python train.py --num_hidden_layers=12 --hidden_size=384 --norm="rmsnorm" --extras=["gated attention", "hashed n-gram embeddings", "an embedding shortcut", "learned residual scales", "skips across layers", "capped logits"] --init="uniform" --init_std_up=0.0406 --learning_rate=0.00111 --schedule="wsd"
Each number is 128 + 32 x the weight over its row's rms, rounded and kept within 0 to 255. Layers, rows and columns count from 0. The size above them is the row's rms in percent of the matrix's.

# layer 8 attention value, 384x384, rms 0.0309, rows 202-233, columns 0-47
size [113 116 119 120 107 119 108 116 120 118 119 109 112 102 107 119 119 124 118 111 114 108 116 115 103 102 103 111 111 120 113 113]
[[138 143 171 123 132 105 157 123 146 202 138  99  76 124 123 146 130  94 134 133 171 139 121 127 143 143 119 146 130 145 129 123 117 145 154 165 139 177 104 145 115 163 124 111 161 116 112  87]
 [112  76 178 153 114 127 127 115 111 122  78 139 158 109 113 145 116 137 144 130 107 109  95  69 115 121 145  70  98 147 122 130 106 129 192 101 179 134 117 182 115 117 147  95 139 180 144 134]
 [129 154 174 151 139 136 149 122  90  70 138 108 151 110 121 126 145  83 160 142 195 118 132 101 118 139 136 161 152 136 114 120 100 143 147 127 182  47 107 179 151  90 135 116 154 146  90 130]
 [132 121 168 121 132 111 121 111 132 176  41 123 136 134 126 101 134 172  89 146 110 178 107 167 159 143 128  83 136 129  93 125 166  98  50 127 204 142 166 196 112 114 116  71 136 131 122 136]
 [114 106 137 152 132 120 120 161 119 111 177 112 128  86 153 141 148 125 104 114 151  65  96 155  85 127 141 118 113 138  89 109 123 129  81 111 107  80 128 157 138 152 172 113  97  97 132 105]
 [137 130 120 128 135 144 174 148 142 156 150 145 115 137 139 109 114 153 138 165 177 111 140 111 107 119 112 174 135  71 140 154 197 108 166 137  91 195 128 109 106 151 115 152 138 126 171 130]
 [137 101 130 131 138 120 160  89 118 190 159 129 120 123 161 154 130 178  78 135 159 139  64 149 132 108 125 167  73 109 124 155 167 167  66 158 102 177 115 137 152 100 173 163 152  89 174 167]
 [136 133 158 143 127 147 158 156 122 137 162 196 114 111 120 112 132 119 119 162 128 148  97 119 126 127 126 136 114  96 190 140 109 127  83 178 142  88  72 101  90 137  81 138 150 146 167 138]
 [ 98 143 136 123 122 110 131 187 132 110 128 155 145 127 146  95 119 154 118 155 116 163 105 145 126 130 113  94 151 151  65  85 149 121 112 103 115 127 181 180 201 169  50 129 175  99 112  51]
 [112 111 140 136 163 154 137 175 168 170 138 126 131  81 155 104 115  96 119 116 155 144  74 139 124 113 127 163 116 143 129 102 185 137 138 123 147  96  98 152 173 141 130 112 184 128 118 102]
 [116 150 121 153 108 141 110 175 113 178 112 161 103  64 151 110 119 136  93 108  93 192 177 151 108  94 110 108 149 152 127 139 153 123  46 127 111 142 102 142 124 183  92 122 134 145 128 106]
 [125 104 135 119 146 132 174 142 126  66 136 175 187 112 134 152 123 201 123 117 113 203 113 137 126 123 121  78 146 113 146 126 153 105 112  60 195 116 131 151 158 201 110 150 136 146 135 111]
 [109 139 126 101 127 113 130 108 196 113 116 161 115 148 125 114 123 203  91 113 133 145 127 144 149 109 100 150 152 109 175 193 141 103 133 130  76  29  62 119 177 121 124 197 103 123 142  51]
 [130 166 142 119 101 122 110 118 148 118 166 161 145 185 107 125 149  87 136  77 108 166 136 187 136 144 118 128 140 101 169 148 130 154 128 141  88  97  94 101 165  87  75 162 198 122 149 125]
 [ 98 111 122 119 107 114 168 122 107 154  93 141 109  90 150 117 128 151 142 118 184 161 161  80  89  95 107 137 111 114 179 114 133  67 139 157 118 132 170 151  94  99 115 130  97 181 155 128]
 [142 159 136 116 147 140 132 149 134 117 136 167 139 137 119 165 149 154 136 157 182 124 155  82 132 163 121 149 124 108 170 142 121 125 172  95 144 113 131 160 131  94 138  99 105  96 154 121]
 [133 122 126 112 129 131  73  98 143 112 138 114 119 169 132 103 136  87 174 162 131 131  98 198 127 126 139 121 132 120 131 162 139 148 119  77  90 104 144 131  77 206  30 116 174 159 149 114]
 [128 112 137 120 144 137 111 138  97 118 190 105  92 145 153 170 130 174 178 130  74  65  96  97 149 112 136  86 154  98 122 131 115  91 160 138 114 109 159 160  72 107  84 169 218 132 143 130]
 [139 100 143 148 160 121 116 116 148 137 124 141  96 130 140 106 138 123 124 149 181 144  92 176  92 137 115 135 140 118 122 194  92 153  69 182  96 140 143 150 137 122 149 138  99 110 131 184]
 [159 172 162 142 144 127 133 131 122 128 162 109  93 175 161 126 105  76 163 159 166 141 102 128 142 171 139 171 130 108 126 148 104 115  48 104 126 124 174 167 132  31 135 132 133 171 133 119]
 [110 133 136 110 145 142  99 104 125 151 101 183  98  93 133 139 132 168 130 111 134 118 130  73 125 114 119 133  98 162 120 155 163 150 171 209 120  81 194 151 135  74 145 112  76 159 177  41]
 [150 155 114  96 110 119 144 109 135  88 100  81  96  96 109 116 114 121 105 135  71  96 218  95 150 138 134 114 107 150 171 118  75 132 145  95 132  98 124 135 140 162 173  98 160 132 144  68]
 [134 114  94 150 161 152 162 143 119 103 121  77 164 120 149 119 106 141 164 117 155  61 101 131  96 148 120 156 120 153 117 169 111 111  92 168  86 138 168 146 132 147  83 157  83  95 168 167]
 [126  95  95 149 136 129  96  77 149 111 101 123 130 110 113  98 149 174 144  87 167 109 117 163 180 125 141  92 120 102  96 104  84 123 107  90  95 226 143 117 131 125 176 161 190 145 117 112]
 [159 155 120  93 108  96 115 131 142 200 137 107 157 131 122 181 126 109 131  97 148 139 153 107 185 152 133 151  95 138 100 106 136 157 203 131 136 176 132  85 105 108  80 100 172 163 119 156]
 [116 149 141 139 163 128 151 102 144 152 116 149 121 119  88  94 114 135 136 123 154 185  92 159 102 168 137 128 133 113 137  84 121  87  88  84 141 119 159 153 137 112 164  85 146 165 100 217]
 [150 110 121 113 104 129 159 132 104 136  96 125 139 111  63 193 152 176 140 162  77 132 136  96 154 123 129 168 131 130 162 113  92 186 124 102 163 117 113 162 152 114 157 149 137  70 135  67]
 [106 118 156 157 150 136  74  64 120 147  91 169 141  91 132 137 129 162 118 155 139 109 179 137  66 118 122 152 133 111  89 183 172 138 150 156 114 127  97 111 115 145 148 145 192 116 115 161]
 [113 126 143 104 118 119 137 168 141 100 167 147 116 120 132 162 138 135  93 107 138  89 153 127 134 162 124 137 124 127 132 119 143  50 142 137 172 173 194  64 136 141 153 119  92 121 175 173]
 [125 138 112 150 113 130 121 181 145 150 144 153 154 132 124  68 121 155 122 168  80 157 112 105  84 118 123 123 117 123 144 124 119 170 143 194  97  98 108 153 155 123  82 147 107 146  73 146]
 [131 126 125 128  92 134 136 121 115 140 110 139 123  96 137 130 135 167 153 164  70 134  86  94 167 122 125 149 138 148 129 131 122 194 122 101 171 139 140 144 131 117 100 139 103 101 145 158]
 [141 121 121 150 122 107  93 143 157 176  84 123 106  81 158 173 140 144 139 150 159 175 131 174 146 118 140 155 102 110 155 154 152 128 159 115 111 139  85  72 177  85  83 155  76 142 116  98]]
# layer 8 attention output (transposed), 384x384, rms 0.0325, rows 202-233, columns 0-47
size [102 107 109 107 102 101 107 106 107 109 109  96 110  99 100 106 107 111 111 105 103 100 108 103 101  93 107 108 107 112 106 101]
[[152 143 142 129 136 145 117 123 136 117 108 111  90 151 109 127 124 176 102 126  87 121 110  69  74 118  69 137 125 123  77 161  91  88 121  68 140 126  85 102 147 173 121 130 136 103 107 131]
 [217 157 132 121 102 211  86 115 126  95  85 165 115 132 117 136 151  69 112 186  83 114  92 177 177 166  62  75 153 140 162  74  84 124  91 117 163 137 149 150 119 138 119 127  84 103 168  85]
 [165 131 180  91 103 145 135 100  93 119 135  90 167 176 154 137 129  62  97 147  79 174 135 101 140 106 151  99 131 133 112 160  90 133 145 121 154 103 127 148  99  79 132  68 108 101 154  88]
 [109 125 113 122  90 102 106  99 121 146 127  75 192 172 120  95  40 167 114 140  94 116 134 159 142 147  90 111  77 140  75 119 112 189 112 105 164 161 138 197 140 135  99 108 104 111 119 132]
 [123 126 134 168 157 186 137 158 160  63  93  80 108 137 164 179 121 124  88 135  94 120 133  95 197 211 211 135 184 146 122  89  90 131 124 104 153 131 153 122 165 130  92 140  72 161 135 126]
 [120 143 111 159 170 106  99 158 148 144  97 122  85 176 157 206 125 146 199  72 116 100  66 136 131 172 119 187  88 145 151 126 178 136 142 105 113 130 141 155 112 135  90 177 105  70  80  94]
 [ 74 138 170 190 160 146 200 120 128 178  81  97 142  99  70 131  74 158 109 110 130 144 102  82  99 144 131 177  92 146 117 179 152 167 118 126 134 139 156 139 169  92 104 139 141 102 173 110]
 [ 93 153  85 151 171 189 136 121 113 110 136 134 101 128 116 122 155 150 149 120 110  53 132 123  66 133  74 140 139 145  78  68  95  70 123 154 138 138 146  92 178 129 115 127 148  82  92 154]
 [115 115 104 123 120 171 126 106  73  99 128 206 146 173 117 125 115  70  70 106 130 157 161 109 165 123 180 146 148 113 125 106  85 152 154  94  83 153 145 197 159  72 119 108 163  81 129 126]
 [107 222 136 146 119 147 146 104 144 163 109 124  95 141 174 148 103  82 157 152  63 172 109 150 132 141  86 134 143 116 155 131 189 103 170 153  95  95 145 155 139 154  73 146 138 137 117 124]
 [100 137  89 186  91 146  96 135  89 130 170 145  83  57 157 143 174 216 126  84  52 140 126 150 126 132  78 132 112  75 146 157 101 173 144 119 137 117 152 101 102  86 116 102 142 136 122 143]
 [133 108  98 101 127 139 110 135 111 142 164 176 211  67  99 143 113 165 123 180 133 174  75 106 116 102 144  80 120 176  71 120 103 155 126  95 152 106 106 157 100  78 133  88 118 132  96 150]
 [140 102 122 124 142  32 103 171 103  97 140 153 139 111  83  69  81 128 132 125 137  78 168 132 107 107 129 152 157 149 101 179 166 119 155 139  80 115  95 131 138 135 136  68 161  76 155 145]
 [ 77 198  53 127 149  89 113 116  81 207 164  75 195  44  79 117 129 164 152  92 137 175 115 186  41 103 109  88 109 201 117 198 137  99  72 163 123 169 155 110 170  63 122 180 120 127 127  86]
 [201 149 168 114  88 133 125 164 150 180 136 104  88 131  82 148 163  91 138 127 103  49 109 113 160  91 142 134 127 173 146  92 170 103 133 124 200 100 101 164  54 144 102 132  94 128 107 107]
 [134 106 173 151 141 105  89 164 137 113 115 155 107 147 122 117 128  95 111 138 183 176 105 107 117 187 154 114 118 124 101 126 118  63 127  74 131 129 153 191 150 129  75 180 134 123 138  64]
 [168 100 189 137 168 153 147  94  83 124  94 123 227  97  64 142 122 124 209 180 137 146 171 109 117  68 163 171 124 135  96 194 134 131  82 102 108 155 123 147 106  97 117 136 139  95 151 141]
 [ 73 158 139  91 130  60 110 102  99 113  70 163 113 119 142 147 167 124 162 129 164 129 114 116 119 117 151  95 135 175  73  81 116  65 102 121  56 119 142 104  81 114 144 122 127 146 168 114]
 [183 121 147 152 180 146 144 117 158 110  80 108 165 113 169 157 104 124  92 144  62  68 168 124 133 134  88 140  75 139 143 113  85  66 115 160 108 123 157 122 100 122 170 101 160 170 148 118]
 [121 107 152 117 104  95 147 171  68 115  95 130  95 211 123 115 101 114 119 123 136 153 139 116 139 131  73 126 146  99 187 109 161 127 100 107 135 150 121 185 120 142 127 114 172 117 111 104]
 [137 127 117 153 122 143 113 153 137 126 129  88 170  77 107 183 117 118 174 196 172  97 136  35 130 141  86  72 123 164 115 113 136 131 121  97 101 140 107 112 167 171 122 135 126 132 126 108]
 [117 101 113  94 152 100 207 130  31 147 236  69 194  57  51  75 117 139 117 223 154 139 176 163  85 102 171 168  48 147 127 172 105 147 187 157 102 123 155  99 146 132  80  88  99 167  96  92]
 [120 141 123 118 167 134 116 112 129  73 144 165  54 190 146 146 134 154 140  84  83 112  67 125 156 135  81 130 124 134 160 129 119  52 180 151 143 175 117 125  84  67 106 138 140 105 125 181]
 [161 104  99 146 157 103 162 128 155 104  82 168 115 148 173 141 185 145 136  76 102 186 141 122 126 131 124 100  93  95  89  68 143 188 130 138 127 149 151  97 141 151 160  94  87 190  89 160]
 [156 158 154 160 186 173 115 120 165 121 152  96  57 121 162 153 165 132  73 112 123 124  99 129 146  93  86 156 114 126  98 129 102 145 118 132 119 153 122 113 145 147 194 165 182 138  71  63]
 [173 126 135 124 125  80  77  81 152 140  91 152  57 168 149 149 135 153  89  82 107 112  79  93 128 139 110 186 145 134 152 145 162  96 129 149 160 109  84  90 127 115 106  73 148 176 157 124]
 [132  69 198 126 115 143 143 141 103 118 143  89 185 160  71 133 128 125 163 150 109 149 151 157 130  75 113 159 194 112 111  76  86 115 139 112 158  84 103 112  94 164 158 140 157 140  84 150]
 [207 174 155 122 142 122  95 122 176 136  93 162  82 116 159 141 124 104  91 114  98 127 130 150 122  79  61 192  74 110 204 167 149 182 123 117  62 114 111 149 135 116 107 118 140 105 142 122]
 [ 90 160 184 157 110 104 107 171 129 134 170  88 156  91  89 144 158 109 139 133 152  64  43  96 125 164 141 109 120 127 111 169 159 120 116 196 182 131 114 135  89 127  90 169  83 215 134  77]
 [136 155  43 122 125 103 147 137  84 103  75 138  97 120 155 176 137 172  87 105  73 126 159 126 159 115  98 133 149 130 138 180 167 112 140 119 115 129 130 118 172 127 144 118 127 133 118  81]
 [152 186 154  87  75 158 100 137  77 143  63  89 117  94 103 153 114  55 131  69 133  54 121  99 134 143 199 168 143 142 104 120  81 153 135 145 171 116  90 151 200 133 143 133 108 118 108 175]
 [135 121  61 175 127 153 135 192 100 110 132 142  96  79 123 190 133 116 130 140 124 130 104 120 138 173  95 128  90 117  90 122  95 135 195  78 170 113 102 108 106 148  75  88 181  95 117 135]]